{"n_head": 3, "d_mlp": 768, "attn_scale": 0.209, "bias": "none", "extras": ["some layers without attention", "local attention windows", "shifted keys", "gated attention", "exclusive self-attention", "value embeddings", "hashed n-gram embeddings", "a smear gate", "an embedding shortcut", "skips across layers", "capped logits"], "init_std_up": 0.043, "beta1": 0.9, "lr_head": 0.0116, "schedule": "wsd", "decay_fraction": 0.513, "decay_shape": "linear"}
Each number is 50 + 12 x the weight over its row's rms, rounded and kept within 0 to 99. Layers, rows and columns count from 0. The size before them is the row's rms in percent of the matrix's.

# v: layer 3 attention value, 192x192, rms 0.171, rows 188-191, columns 128-159
# o: layer 3 attention output (transposed), 192x192, rms 0.16, rows 188-191, columns 128-159
# up: layer 3 MLP up, 768x192, rms 0.168, rows 0-42, columns 128-159
# down: layer 3 MLP down (transposed), 768x192, rms 0.162, rows 0-41, columns 128-159
v188 101:40 47 64 71 63 46 44 39 47 43 34 61 49 47 44 49 47 65 39 44 63 53 65 55 60 60 46 61 46 59 40 44
o188 100:62 46 53 54 35 50 47 59 39 57 38 54 32 64 54 46 46 54 66 36 38 58 47 49 65 46 33 47 40 46 43 29
v189 105:54 50 48 40 54 37 41 61 56 71 38 62 40 37 40 41 48 62 40 61 52 60 68 50 27 43 33 69 60 50 73 53
o189 105:53 54 66 45 47 54 23 59 23 25 39 34 53 51 59 61 63 53 58 46 50 36 75 55 63 51 49 30 64 52 47 39
v190 082:17 55 55 55 57 42 38 25 31 39 28 64 40 21 70 26 75 74 37 49 44 53 48 53 50 64 69 66 33 20 69 40
o190 086:45 55 50 53 61 36 41 72 30 48 33 62 36 52 78 68 53 42 47 43 49 55 47 49 67 55 15 61 55 44 57 53
v191 100:41 60 34 39 61 57 40 67 84 56 33 38 46 31 50 47 30 46 60 64 73 55 53 51 58 61 33 41 49 59 68 35
o191 098:63 59 49 34 61 53 50 52 48 39 59 66 68 66 63 38 65 65 48 55 45 43 63 55 53 55 78 51 56 23 49 24
up0 108:42 38 41 43 32 59 74 60 48 45 48 33 57 59 50 48 42 56 30 11 22 24 62 53 36 34 57 76 51 69 39 25
down0 105:51 50 47 46 50 55 27 62 56 52 32 16 34 29 57 24 30 53 39 62 35 57 47 70 34 57 57 32 60 33 60 43
up1 094:52 45 66 23 54 50 39 40 91 35 55 66 27 33 33 63 61 57 52 64 44 37 60 63 59 41 68 34 38 48 52 54
down1 094:39 61 43 59 50 58 66 40 57 43 49 46 56 57 55 42 78 37 58 47 38 67 42 60 33 39 54 69 60 52 69 44
up2 095:43 26 53 61 54 43 51 62 60 57 56 49 55 41 40 53 38 44 43 60 55 41 63 55 63 45 50 59 44 51 26 36
down2 096:44 54 22 45 53 18 34 40 49 46 38 47 50 57 66 59 64 44 45 27 74 41 44 47 55 63 71 42 66 53 68 42
up3 095:48 34 36 70 46 35 41 50 44 59 58 65 56 49 49 54 50 51 54 49 40 48 55 55 63 44 81 32 54 41 54 49
down3 094:57 59 59 43 40 65 58 57 59 58 65 58 55 34 63 44 43 54 46 52 60 44 63 54 40 65 45 67 68 51 30 41
up4 104:57 30 71 38 41 54 79 42 42 47 53 49 42 48 52 37 59 53 42 48 39 34 58 42 58 44 42 69 56 65 43 57
down4 106:67 51 50 59 44 46 77 45 47 40 56 49 66 75 56 38 47 50 53 43 45 63 62 50 39 37 20 36 59 50 46 59
up5 098:64 50 39 53 53 32 45 63 51 63 66 55 41 40 29 65 59 46 57 50 23 68 76 28 78 55 45 52 61 45 62 52
down5 103:54 56 42 48 73 55 60 44 68 40 61 62 42 54 56 60 52 60 46 55 28 32 62 57 49 58 39 47 69 65 61 43
up6 104:44 35 47 43 56 46 52 72 59 50 46 60 63 51 19 70 33 33 58 33 55 35 43 51 64 33 85 31 59 39 30 56
down6 101:62 58 43 40 47 55 54 46 62 50 35 66 61 53 45 68 46 23 70 42 55 60 44 52 53 47 54 52 82 34 23 52
up7 101:67 64 58 45 34 52 57 61 41 69 43 66 39 49 51 35 48 93 48 19 48 40 47 34 43 51 39 54 46 64 39 26
down7 098:56 61 58 25 63 81 75 65 56 72 42 44 42 49 67 39 57 44 60 40 41 57 47 66 46 41 46 59 40 43 53 47
up8 113:35 39 47 46 62 37 59 53 51 55 47 55 42 63 74 67 56 38 35 47 56 47 42 67 53 26 54 69 23 74 26 64
down8 114:60 52 61 61 44 44 51 49 45 64 41 30 51 77 50 40 54 36 47 49 60 25 38 61 52 53 58 50 42 55 61 43
up9 128:63 20 66 53 53 50 49 74 47 58 63 51 22 42 53 50 41 56 41 37 37 60 46 32 55 40 55 32 33 62 58 39
down9 122:59 45 50 46 68 56 44 45 61 58 51 69 47 42 67 48 56 12 42 43 54 43 45 53 55 64 35 52 51 50 56 50
up10 105:50 34 52 50 41 49 54 69 38 29 50 66 35 63 48 44 51 54 44 61 54 25 68 35 73 27 55 26 54 38 35 84
down10 104:43 61 75 59 53 49 57 61 60 49 68 70 39 39 40 60 72 50 46 43 37 27 55 65 66 35 79 45 83 31 41 54
up11 098:29 40 58 54 53 26 51 47 47 65 36 62 42 74 51 41 51 57 46 50 59 50 69 56 54 61 37 48 45 56 45 54
down11 099:40 37 54 34 34 61 38 42 53 80 50 51 84 45 54 39 42 64 45 48 77 31 60 39 23 44 65 73 54 42 38 32
up12 099:44 61 70 14 39 64 52 62 33 41 54 39 38 46 51 64 35 75 60 56 34 47 41 52 65 44 43 57 60 62 25 48
down12 101:50 50 39 47 63 50 35 54 59 42 44 56 60 55 62 45 59 32 48 50 44 51 43 64 77 65 45 44 58 73 45 44
up13 109:57 36 61 58 58 46 75 66 52 62 31 49 31 76 59 45 53 44 56 35 27 55 34 51 65 59 61 37 42 61 58 45
down13 105:58 53 46 66 62 66 55 53 49 51 21 44 47 53 40 49 66 33 53 57 63 70 59 63 57 65 63 55 49 44 77 45
up14 101:52 42 45 57 61 62 63 52 40 37 33 67 58 41 63 54 63 48 23 47 64 68 52 45 52 26 39 70 43 41 60 36
down14 102:69 57 42 50 69 27 63 51 78 41 56 60 45 79 42 27 51 43 25 52 67 60 58 38 56 50 59 49 57 49 45 68
up15 101:41 38 73 55 35 34 49 69 48 66 47 47 61 43 40 46 42 56 55 57 44 38 47 45 40 58 42 27 50 68 65 67
down15 104:36 45 40 55 70 52 27 65 28 60 36 56 64 54 65 40 46 44 52 64 44 31 32 71 38 58 39 40 39 39 54 46
up16 098:48 27 64 49 67 48 51 49 61 59 48 47 41 48 58 20 69 40 45 61 52 27 50 56 63 49 42 44 36 40 41 54
down16 098:46 35 41 41 45 57 48 77 46 60 42 59 42 51 43 48 65 40 68 39 55 43 50 53 35 60 52 23 51 44 69 59
up17 099:38 36 68 48 62 51 75 53 22 61 69 50 58 43 48 60 49 58 43 50 59 47 58 52 50 37 62 53 55 52 43 51
down17 102:43 84 50 48 50 49 55 47 50 45 49 55 48 36 64 57 63 48 50 41 51 49 43 34 36 77 58 56 74 48 56 57
up18 104:33 49 57 28 33 26 69 63 48 66 51 44 49 51 50 53 42 65 21 32 19 54 65 57 40 52 68 52 70 54 64 65
down18 108:43 51 54 72 43 65 64 65 49 58 47 58 63 64 49 25 62 32 40 41 46 32 65 39 52 26 59 63 61 65 53 31
up19 098:54 59 51 45 44 51 47 47 27 68 45 58 46 65 44 55 53 66 52 59 64 55 32 37 34 40 56 33 49 68 46 56
down19 100:49 65 31 52 43 38 49 43 51 70 66 59 55 37 76 71 57 63 31 47 56 55 25 61 57 57 57 62 44 53 44 34
up20 096:44 48 54 60 46 45 45 71 62 42 48 63 42 37 56 56 43 67 57 51 29 46 58 52 65 40 46 35 48 36 34 73
down20 095:61 44 54 58 49 64 72 54 40 55 49 54 51 55 49 55 60 32 59 57 55 56 43 40 65 74 44 58 50 49 39 51
up21 100:44 55 55 32 68 56 41 57 60 45 36 68 63 39 47 56 44 54 51 40 47 46 90 45 39 49 59 45 55 27 47 45
down21 100:60 46 52 31 33 46 62 43 44 55 41 51 42 42 47 44 59 56 80 66 37 37 46 53 75 77 40 58 29 75 43 64
up22 096:40 52 64 56 44 49 46 62 47 75 29 36 33 51 66 48 55 42 52 45 61 60 55 33 56 42 48 62 41 35 44 45
down22 096:31 66 38 47 45 49 36 46 55 32 39 43 46 38 83 51 66 56 45 48 52 58 57 58 67 77 61 44 77 33 54 50
up23 106:53 49 43 30 34 57 54 47 47 60 53 48 60 63 56 44 38 63 39 54 34 44 58 31 71 38 56 72 53 56 40 50
down23 108:46 53 43 59 51 50 47 41 55 90 65 51 40 49 64 54 64 45 61 70 49 51 44 38 49 59 55 51 56 54 30 43
up24 098:35 32 43 55 12 36 71 56 45 53 69 71 61 53 55 44 66 39 41 35 23 65 59 62 65 34 47 52 59 54 42 73
down24 097:57 38 48 68 50 66 45 44 76 56 36 62 49 77 33 51 71 56 60 46 52 61 45 45 30 40 38 49 48 55 59 31
up25 115:37 51 51 32 47 23 61 62 38 61 49 42 43 43 60 36 38 31 38 35 40 62 47 52 64 39 45 65 60 51 58 51
down25 110:70 55 59 52 61 53 65 55 47 75 33 48 70 62 41 40 50 37 52 34 53 54 63 47 39 60 65 50 53 58 41 31
up26 102:48 48 73 36 46 42 57 61 57 48 41 52 48 45 61 25 24 60 31 37 54 31 53 42 63 50 69 43 31 54 63 41
down26 103:37 54 38 40 43 57 46 01 35 36 45 76 56 58 21 36 58 24 59 50 64 60 43 58 45 49 62 47 44 53 43 41
up27 105:46 47 51 40 52 49 50 69 38 50 59 38 55 39 46 55 13 70 42 36 47 70 47 55 49 48 57 56 64 56 56 40
down27 106:27 59 53 26 64 48 46 53 46 68 42 46 78 50 44 52 57 51 64 56 58 69 55 50 63 68 43 26 39 49 52 65
up28 110:45 47 52 43 50 30 45 41 57 47 37 56 49 60 60 62 47 47 31 33 26 39 50 40 44 44 41 60 50 33 70 53
down28 110:52 69 47 49 48 48 30 46 49 29 39 42 40 66 58 70 74 61 54 51 75 53 32 62 44 39 62 42 41 55 49 65
up29 100:50 33 53 41 44 65 57 45 26 40 68 37 53 39 51 52 44 41 42 53 28 49 60 56 47 32 69 51 45 52 54 61
down29 103:49 30 28 45 62 50 67 49 47 37 53 33 47 54 47 43 55 91 48 62 86 65 43 44 45 37 37 42 53 50 37 45
up30 106:42 43 69 38 43 38 52 68 42 54 61 41 41 37 51 56 58 41 21 26 34 51 57 52 45 50 59 28 53 62 45 45
down30 104:50 47 45 44 43 86 39 47 56 47 57 47 67 42 16 30 54 38 54 57 44 54 57 64 44 49 59 51 41 50 44 36
up31 091:54 52 46 57 50 33 66 55 50 23 56 59 37 58 52 47 50 69 50 56 45 32 63 61 48 43 67 59 43 81 50 59
down31 096:44 56 59 60 65 70 44 40 48 49 43 36 60 79 29 65 75 59 58 45 54 61 54 37 51 29 31 30 48 78 52 65
up32 101:43 46 56 42 56 30 40 84 49 68 71 54 44 54 39 38 60 47 46 50 24 42 77 59 75 59 39 34 56 37 48 55
down32 100:56 51 35 56 51 60 41 36 71 40 44 54 22 54 65 33 41 45 62 60 50 61 56 62 88 51 63 50 62 74 47 53
up33 107:46 35 50 42 34 38 49 30 66 64 47 58 42 58 58 37 62 65 34 48 58 49 40 53 63 46 61 47 18 65 49 58
down33 103:51 52 36 48 64 46 40 57 29 62 66 42 52 45 47 45 69 50 66 51 48 69 58 35 61 37 35 51 41 59 43 45
up34 097:53 37 63 61 41 44 47 61 35 66 38 41 53 68 41 51 38 49 47 56 46 58 37 37 53 60 47 56 22 44 55 36
down34 098:63 55 58 47 45 69 58 56 60 40 55 63 55 59 58 47 57 59 63 73 88 56 62 51 56 59 53 45 28 40 56 49
up35 100:57 43 64 52 33 42 46 41 42 54 47 53 30 39 53 30 79 57 59 60 35 55 47 53 53 34 50 49 48 64 58 50
down35 101:22 51 66 59 59 48 41 33 53 51 48 63 35 48 56 25 52 42 51 71 58 53 65 55 65 59 50 31 40 48 63 37
up36 088:48 43 51 59 59 45 43 43 42 48 26 74 39 35 38 28 51 46 48 29 52 40 58 48 65 56 74 55 43 59 45 41
down36 092:42 56 56 55 42 79 55 49 57 58 54 40 64 46 61 42 49 64 60 50 60 36 63 62 32 60 56 49 65 34 51 38
up37 097:41 38 65 39 50 25 59 47 43 41 43 50 65 57 38 52 35 43 44 55 42 39 60 36 59 56 55 52 61 55 42 33
down37 101:48 55 40 64 74 56 57 45 31 53 45 69 53 49 56 63 32 55 46 46 48 56 22 56 51 67 65 43 47 72 49 60
up38 097:53 51 57 44 46 38 52 44 60 54 60 57 45 46 58 37 49 72 52 43 19 36 78 44 51 63 52 55 44 72 62 30
down38 098:39 37 52 51 45 37 43 24 51 60 51 24 60 69 48 62 29 43 52 69 33 65 48 44 58 86 70 37 68 67 70 57
up39 119:62 52 62 57 51 39 56 53 57 40 48 52 52 63 34 46 74 59 50 26 39 43 69 33 52 53 38 51 59 27 27 50
down39 114:76 73 66 43 35 68 35 47 68 36 41 34 72 64 67 33 48 53 49 60 58 46 58 36 47 37 73 71 51 39 50 62
up40 096:65 63 45 56 64 40 47 37 60 48 45 62 56 32 44 40 36 45 53 40 51 44 55 70 49 56 73 70 33 51 59 56
down40 098:37 52 61 52 56 47 47 44 63 38 46 65 73 32 56 28 67 63 40 45 64 60 65 61 59 69 43 60 52 50 54 61
up41 098:41 38 41 54 60 43 67 68 56 40 53 43 42 65 49 28 41 74 51 51 54 51 60 53 29 19 48 42 48 59 33 54
down41 102:64 71 71 36 51 52 58 49 50 52 42 34 58 69 51 59 57 54 58 61 62 50 49 43 41 39 38 23 51 57 45 48
up42 105:41 51 40 57 65 45 65 51 66 54 68 52 55 28 68 34 49 47 33 47 66 60 49 37 43 41 33 66 43 28 65 61